Weights of a small transformer language model.
Size: 8 heads of 32, MLP 1024 ReLU.
Architecture: LayerNorm before each block, learned positions, attention and MLP in parallel.
Training: a variant of SOAP for these matrices, 3043 steps.
Each number is 500 + 25 x the weight over its row's rms, rounded and kept within 0 to 999. Layers, rows and columns count from 0. Numbers have three digits each. The size before them is the row's rms in percent of the matrix's.

# up: layer 7 MLP up, 1024x256, rms 0.093, rows 776-822, columns 128-191
# down: layer 7 MLP down (transposed), 1024x256, rms 0.0841, rows 776-821, columns 128-191
up776 101:489509490501484456512471496502520476490500503487516507530491475513484471511533517504460496458465490460472474502546491484533501543529511485504486483536529486480482539484459434485490486493469517
down776 100:514481495505496476513488433471524514523536508495501522493507551494514476495489497498531514514494456532475495516488520493468502447500514450505507506522523515510498509505520495520480488507495474
up777 095:502498489491482512495472471481515473553514497538525487478514463515462482510470501533519478475485492530498517494502512533441479505516468553499473494523457522486519518511499532496511499523555485
down777 085:482526529500492475526506522500516538478526490448492506497524484515471547464499504507515483497532496481491500515501482511539504489539513514420486526518517541498538511531514491471481476479475494
up778 099:506501473477477486486516446528523507503462526531492542528497412522507521476465480516497492473522503466475524523522531513516506497500491515469516476514487474508531480506482510532541491558483501
down778 092:538553555494509507466515508519524459528484461477474469464506502537494503529492480470483489526500491497479488475486515506507526526512545467475517485513492526523468496496464506472498454529524503
up779 098:507494480493489517447516483463512536467513526548472486496493453488525522497506541555491496451503474441450516500491498524496479515509495507490484450502532500447462492532473493470477515500559451
down779 100:494492496478464537496505487492523464485478519500501501501495507505501487544459475475471543495469510503507519467546529523548495518501534512518495500522489487437465463482498501503483483487507521
up780 105:489513461468526505509524498499512474547499464509501460514470495480516504517504483487499505511479507517493512483480476496530538490497454517491552446484491503488491504524475542525504466516492497
down780 103:461540505495535487482510505516507504468537494474493497509466507496518498506495489475547487454490505492540470486490462498508541468467492499519532523509495505523475522469529549474457534512462474
up781 106:476500447503475509536518522499500473537504508509506464474543473516441490505529508492457487477477500455507504457500502499443567462507495496506482469494493478511499498527468524504510474499502507
down781 101:505513478469492524500495524513553476466535487499471449494486474538509476493471503480507541534540477521481539543471504528518503551511513502470521492508499468499504478560505502505473504487532469
up782 102:485537518508522545478522492450499541478465487497493486509457468470507469498474497515494489534557521526502504453505469465523513531461476508522470522450511532519492482466481497500468496503480519
down782 114:511527468487516493501516522509466491446466495491479518539487474533508450486505444503478525523494473512522492500556501527458461453484520506519468526474527500522494517479514509514554540487509522
up783 107:500473493498493505519534529523489478483514478527488453510506487506552528506500509506510496465506483470513538517491463474520476514512488483518504518486466453484516531524473526440500467513517464
down783 096:498514526499468531515489506521473431501512501525482494481513515511492541512514524476502504537465489500472477496508520497480514515531512497502512507513499525547515537475496511497512505542505452
up784 103:482541483513502518463511527570511463528560477485546512505492509501527483510516507475517489498514488530492470484514539495492529503501534535497512518498476430477502502495485508511537516530556520
down784 101:513512465538541549507502452485496499523473513524484483507495503490574554542506477525474484497481525461556543486501534452497547501499493511527480521474517536511502500508486509498449523507477494
up785 102:536522517546522496509536506514514458540518458478508456526468510512509510472475517562502466466502522511523505533510535501493468495531488502458482528499499498507511525489515460520499479487494523
down785 099:508467501539516481467526483519515446450500469470460465490495457487515483483506487484506472549526451498522536503532509520499532485533504492494518485469494517494423496502535485505507497504501499
up786 106:507489501493494495514515469529493506497527455516501465526524487513555489525484492480494518518525491530465475481490477479534487466511494460509534495529516480516495494523499526479494488510427514
down786 109:497498479523471441535559489465466477495456471450491502516495502529496527474498483497515500506526495549552473455497499522473503504499473528508491519517580485473501486484527522479520532468484488
up787 102:480485555476514501509507504474467496572484497506502483544472526478465537477508448492494510464522450509495499445516510487504531540474525534471494501539473522457494516494509509501523488492473489
down787 102:463531518528475484505473542540512495453502520488499497463520507491476544489518483528476490487489496469504528461449479496492485517504504480496502531488508518506566485517489499517524494514518517
up788 098:534533505528519554499489448458527498542483502488509536510492499488466538480484521514500552533549482509496494524521488475534529497491548475502480490489467483483501514477433502480513490481500463
down788 099:473444433453486517517559500493506492488520484507487491494494490527485451536519442482523456510494488524501482502572485512523502460491482504503493530506550486486520494486550508524513508486502450
up789 089:522479505484532532503512535530482471490492491546512478511493447467481503478487492455515505493473523515499471489496506474466519505522516501538521528507481493474494527557539469495467493528576477
down789 090:510478505496533469518522471524492494478526505467565475475481507523496513500479494435511520514533559477514494490513536490503551485506500519482522474520470527495492544447537497536476475507508491
up790 101:545522534553494515481519479488498525478484463519493492516506495548457476475480504453528528566490520520485518481531467506481524519452484481528457472520515512526498473501483544462483506463530524
down790 108:445484512460500499495544482475531552545562493480471508517499498501490497479490527528490543526499512504490497493518527530480487496571520515516494496549509511500502522479507514503511455500485490
up791 103:493500490508524516505522513480564494493458532470483527503484495500512524484487526493471515481532550484492477479481521451471528480498490479465523541435475463538493509513503503459517477518526461
down791 099:496481445495485491490554519491505478495502525501488546457503551515517533498486516470525473536530478490492461579531477519515488490490488479484501520500514511534458522465492469531463501478469461
up792 099:493516505486498487544523428516507461517520491541520533492523499507503491448514478483489517540523468521487530470544510556472515502474486446486513495532467516470477503439511474491537478532523507
down792 099:506488496496534512505469494533520528468532529499480517500500499503502464512474508504447461472501498543487506528516478522511502476508458535494482506510528522531529531495536459482500518507537474
up793 097:501517480482451511482531469546465486526486475509468532486522469439494504539529511526534511514504528452487515489460469519530477541498547503509460511505474499500516506489516508513474499534487498
down793 101:505464457539494494482578500485514534482511503482499511495506520459487525465492512494490470549559487502506492527537503447498509510482486546497489491530506477471529487461488493501499476480530478
up794 109:521504504554517507485493479472528490497461468502503460518508492520479568511505471487511495501524521483506526545481507485468523485508485500458523499517530440538479457491488497499496486459514535
down794 115:496477482481474524484472503513503502507538506521476513512495468484528531461533452475457506552473533521523499512491492520537471526508501527525569526542472558481478542506457465469459552514482490
up795 101:547488463496516483458510481530490480499494499514531487534449471480482473477458493510496537494524470517525501474509511532524547514489550485500482529521440456524536516486492544483484484543505478
down795 100:478447504482461502521493516512498471533478515509508469513526520457542494512492438508532509512523514500482483497512473525495510537484472530544509486472512513496498514483516543495480501512503519
up796 105:476535514461451489483539493522523445492494495470461514527498504540492515450523528490470490487501526528489499493507459515475520464495510483498476514502525493533481474502488489479497466472521475
down796 105:530481494527523510545515523487493489480486492483468520513545490454514500462473520445431495532491496525477539502498517501508498471507480490515483494505531573493454526527505468523486471479499433
up797 098:514469554465531519494493500510498554511511464516472503514500515457499489499484490472493497532533517481470521518531501539489481540510493502530471443498482466494507488555517479487488520499535483
down797 088:488522486505518524468487536487494451502521542502472501480517532509474473533419554549494483546516509508493508505505498491503509494550522443490487527538512483547522516500537485504479521513524499
up798 092:545499485514472520470521480464497488519511541484530527505478489515503501453536509505497544459533490493511506511450460512478517468506506483519482528487491493507483517487495479482471456512553487
down798 093:503486510525534485507472471531524496502459503463500518502472478462480491492506490533451474524557505473456462483490493498534502463521504515474488503502502546484551544523447502460482506459502494
up799 104:512501471517509506515480495495519504479482508509520452475493482543513536481520487490464465515542478503518510511495509427551474507475459468503483517514495482475483534457497483502494544502546478
down799 107:506506486507460492516518560531512518510501470532496504476555509544547553488486500492507497490501479512521477460500506520490471520530518525511463496496508479536515527487491520509488494471514486
up800 100:536517554527497488494477494542481517464502497505492506460503530487502484500499473501498495504520488463459525451519489514511503469491506539538486480528482531502505455454446495480532469557547484
down800 104:485488498484498485516483498519415488501483517485523516513493494499523470523498506516464460546515488514510449501487499499492521501526513545512492517457468458528465451516474488511524574479476517
up801 096:509486552517518519509488472515506422492491472507508500515536535548479489490550482548470542468502540498547477473483492520506503548522487526512477515496491515513476482486470488463501473462516538
down801 090:532515485476474518493494497500488513496505508497493520494507486500464478500511534486551506516496451545487496496485514529516480474511497514459469479481508507504480519471527518489479516548521525
up802 099:546499546492532477502469467530495501492504498497453447506535486536482477479492503545496502454499528477549488539542509439506463530496491508515508460456499471513536524515471498472485527499533502
down802 101:510496491507540486488492541460522488553469469481460500476446482483483484520475486483533495498463509465503518473534489460547498491459522483485466564484493524487498511517493462488442529488501515
up803 097:482521494500527497468540491494501494521474491492503531467444490496467475449494527461515508486490493494493491525500510462472514507495550443526482522561523449498459514543510514449485535488515476
down803 095:508521525496529479465503480465511484485516518447505506536507507487493506479495475494499496505510482482486492510484544496478511511501544499524511507506524526520522488499494469526473471519473483
up804 101:513490484523454478469492516493547462478484506528502465448476511491535488497528512481533499457498516485502478491485436504456483511515523503524491518518494495522475526478523515503450508475541491
down804 100:483470452462498502547473481526528495451492509447495507448486497492453490517474486455519505511488532465474517462529541523499524478461496497560485492483530492506509472503505490546525419482468483
up805 112:510511553507493500489524489454471501519488520478507459475491508485484451495512489541449507504525483529502490459486552467526510472474503494509459506508513490479470444524508485547504505524488503
down805 119:501516498497497506520529525477497487556518536491479463497479544515538493449498504539540504486497495516461488497480514493500509525523486493542460514481497476478450488490493518512492502462481502
up806 100:484500511488479483505559474458490504495524498519499496513470471504512501504439456504473515511549456532506482504527528452521480459479488505495478519478505523480501500476506523475461477518516545
down806 107:473497510495482504519490493458517531563524462512528523523489453500441496509538477477502471499483541520511518522530497481484471498506507452519488511511500501520491496506497466475514487558497503
up807 100:461461499498546490506523523501461531503488513523489526491482520509536480505467514508527491499488492447514517540486474497490517455571511526495486480556478463494513514519481461539560522479489511
down807 106:496505494490526503532474529492524482486469505483507495507472511528519531533492511498524497501506481532521496506500495526528545467475490479481485469466512502535488516522474475488524483474462492
up808 104:567477483471530495504476488509512518464477539486537509500479482470455486495466502505521564506525462545517478490487494516460501489533488494513472504497484443520548493498477467451507505475515480
down808 104:473512533477454488470528459488518452502492468469528506499469475530494489482481499477509561486510495474530521471464505480486505493497496483543495475497510534547470501495519518447471483513508479
up809 092:534511494438477540491520478493503506487456497521484435491490481493480512495485524467481471485493450546516469505532487508513545522532480530472518500471443449474534505507483540494517540517492514
down809 090:464495512516506489527460515460528487517536495499552489493497517535490497471454495483507487549452508483513511507494479463475462481508500486504502527516469524477484521480491513521473509545513542
up810 105:509470520471489503477471476548516518515528516482467532486477506492520536487505499491506501496500510528499455526502496488509479491532506520544511559463489470457495511451463485505497479479446471
down810 106:525485489475508441499514491502504518489508488497487505447504529476514495511486449529505475452484476478509476502475487563487493481486447494493507523472471522518516497496494529478512539495489468
up811 104:453474495521511495512457497482509455511493489497520494502518510491496482508502504478522501503526494477487529483515503512472457526457484498542470455498520495479463509481502482535510510524516471
down811 107:495535532505455478514546500516533496499446469502468472498532513490515505491501548454467555473478484494504523455471504525467505533485485487514507487483472478481511522480515478470521498510477530
up812 096:493512531503527506501480510536499478499484456508508420508478478493512490501509509534507490477493509508525495510496495498522486502470455474523502548510485470517480478503459507532499511494482509
down812 102:484476520529475492485484493497506534508530458522498518473479477491482519500500477499509529506519508493496493519519467535465519531478506487542495522496490476514497534532538485527455531474536495
up813 087:481485494538520572553481512529500488495478527490500454525529522505508479522517508487509466451494514508514528543514483504472535514502497495506505451471540470456536476507469482506459538524527504
down813 092:481524512500490522517532555497473469549513515515480560503504516520496512517496501472559542467545537496541491545480505519489504491520515490503499529467476507511508537478492472510492548472507473
up814 096:509452556516474488484497534517477532515476484492521481509524466460465511522503497511506485508487569510509507479483513467468441515477528549523525506499527465500504474541510519511474501507523487
down814 093:508476508531500473491501511511500535501528492493515536473497579514481513507502525461478496515490472470503505516542486496497553490492488506454514469479539486501490532477522514498506523519499492
up815 100:500524515570462484510471461515494496496513467466523530529504524469514447479531524519467501490524456457451481490494509483465476475502534492479477474510545496502521552484497485471515491502481525
down815 104:470529476462508495504524480526514518481478541489450513477474494510523507531502516529515470499474473482516535492527539500544498474485507536519497523485493524488484525491496503509538497486476481
up816 096:479510507523481495510456527527465484534523509507482510515509547516495475506479483466493527497532494493481502465489484499496490540492541458509501495495510498450509506502508473511456471531498551
down816 101:484496478534527471476497502463496509473542462484508515463518463522538516484486521512483461485498529467534449509505509490500554464516521482514515507508532488468490535532546450529479525500520488
up817 093:479471536511511486496519485511487509533523506514484497533537522520534544502492499416474494485488514493492462504501499519514484479527479518500531495525459495472457533483494554445529443500519464
down817 079:494504477505474497464484495495490506515509521514502504513507481498511492459488496554498475463510482479490491510502464524529580478498536492428502534502485522524498489512500490508474499531503502
up818 098:484497497509479467483524543465461512547528499468462516490503469468491477500528498492482501481526557518493486483485540520501527498529539487504516476487448494478512513477456517486500508474514448
down818 102:498525456507504460507471522501516521499490500518516501531508531517526539514502504500495431487499487470483477500533492529497462473504468506471483467511496475482478516530522490504517520479490489
up819 098:528512470501456463459487535517487519535468513489547498524516473502485525516481521468525559503509533539534483550505483484445520494516501479449526518544498473491506522485505490507476525498487517
down819 087:464463509489532493509500457497464533522477465486499521496531512502484495535525524496531501517483519537560485506514481516503541492465514482493490552533537489449501507512507484499505478467513466
up820 103:474531468477516500477488492476492504484500542577497537524470522498470523476548477496526474494472489527476509468529480494506556462507506522529510513521528518489514485511477523517501470513529483
down820 101:484486488445506524502541534474504497504486539515530517501471518490489475511498499546489445477520543469446518508554546506500487511490498502470498481427529526500555500459522481539494496485503521
up821 099:499525493501529496511455472483493480509464485500522504501528520476540508488492463492536483492515492480458518509423510484514552533511475484434514495492459508499524499483493499478477499500505503
down821 093:492480489503485463472536515469511506495508540495503506523502501511498489479527466500431500511508500484559527440525508501503490528499490504541490518475531506451514455526489502506478461501516517
up822 093:491502509521502430534496531545504466469499472498507504525513557546486475511551525509494479489551496518502527504516536529486545499483512579449517498522464494510450497472518527511450458491515456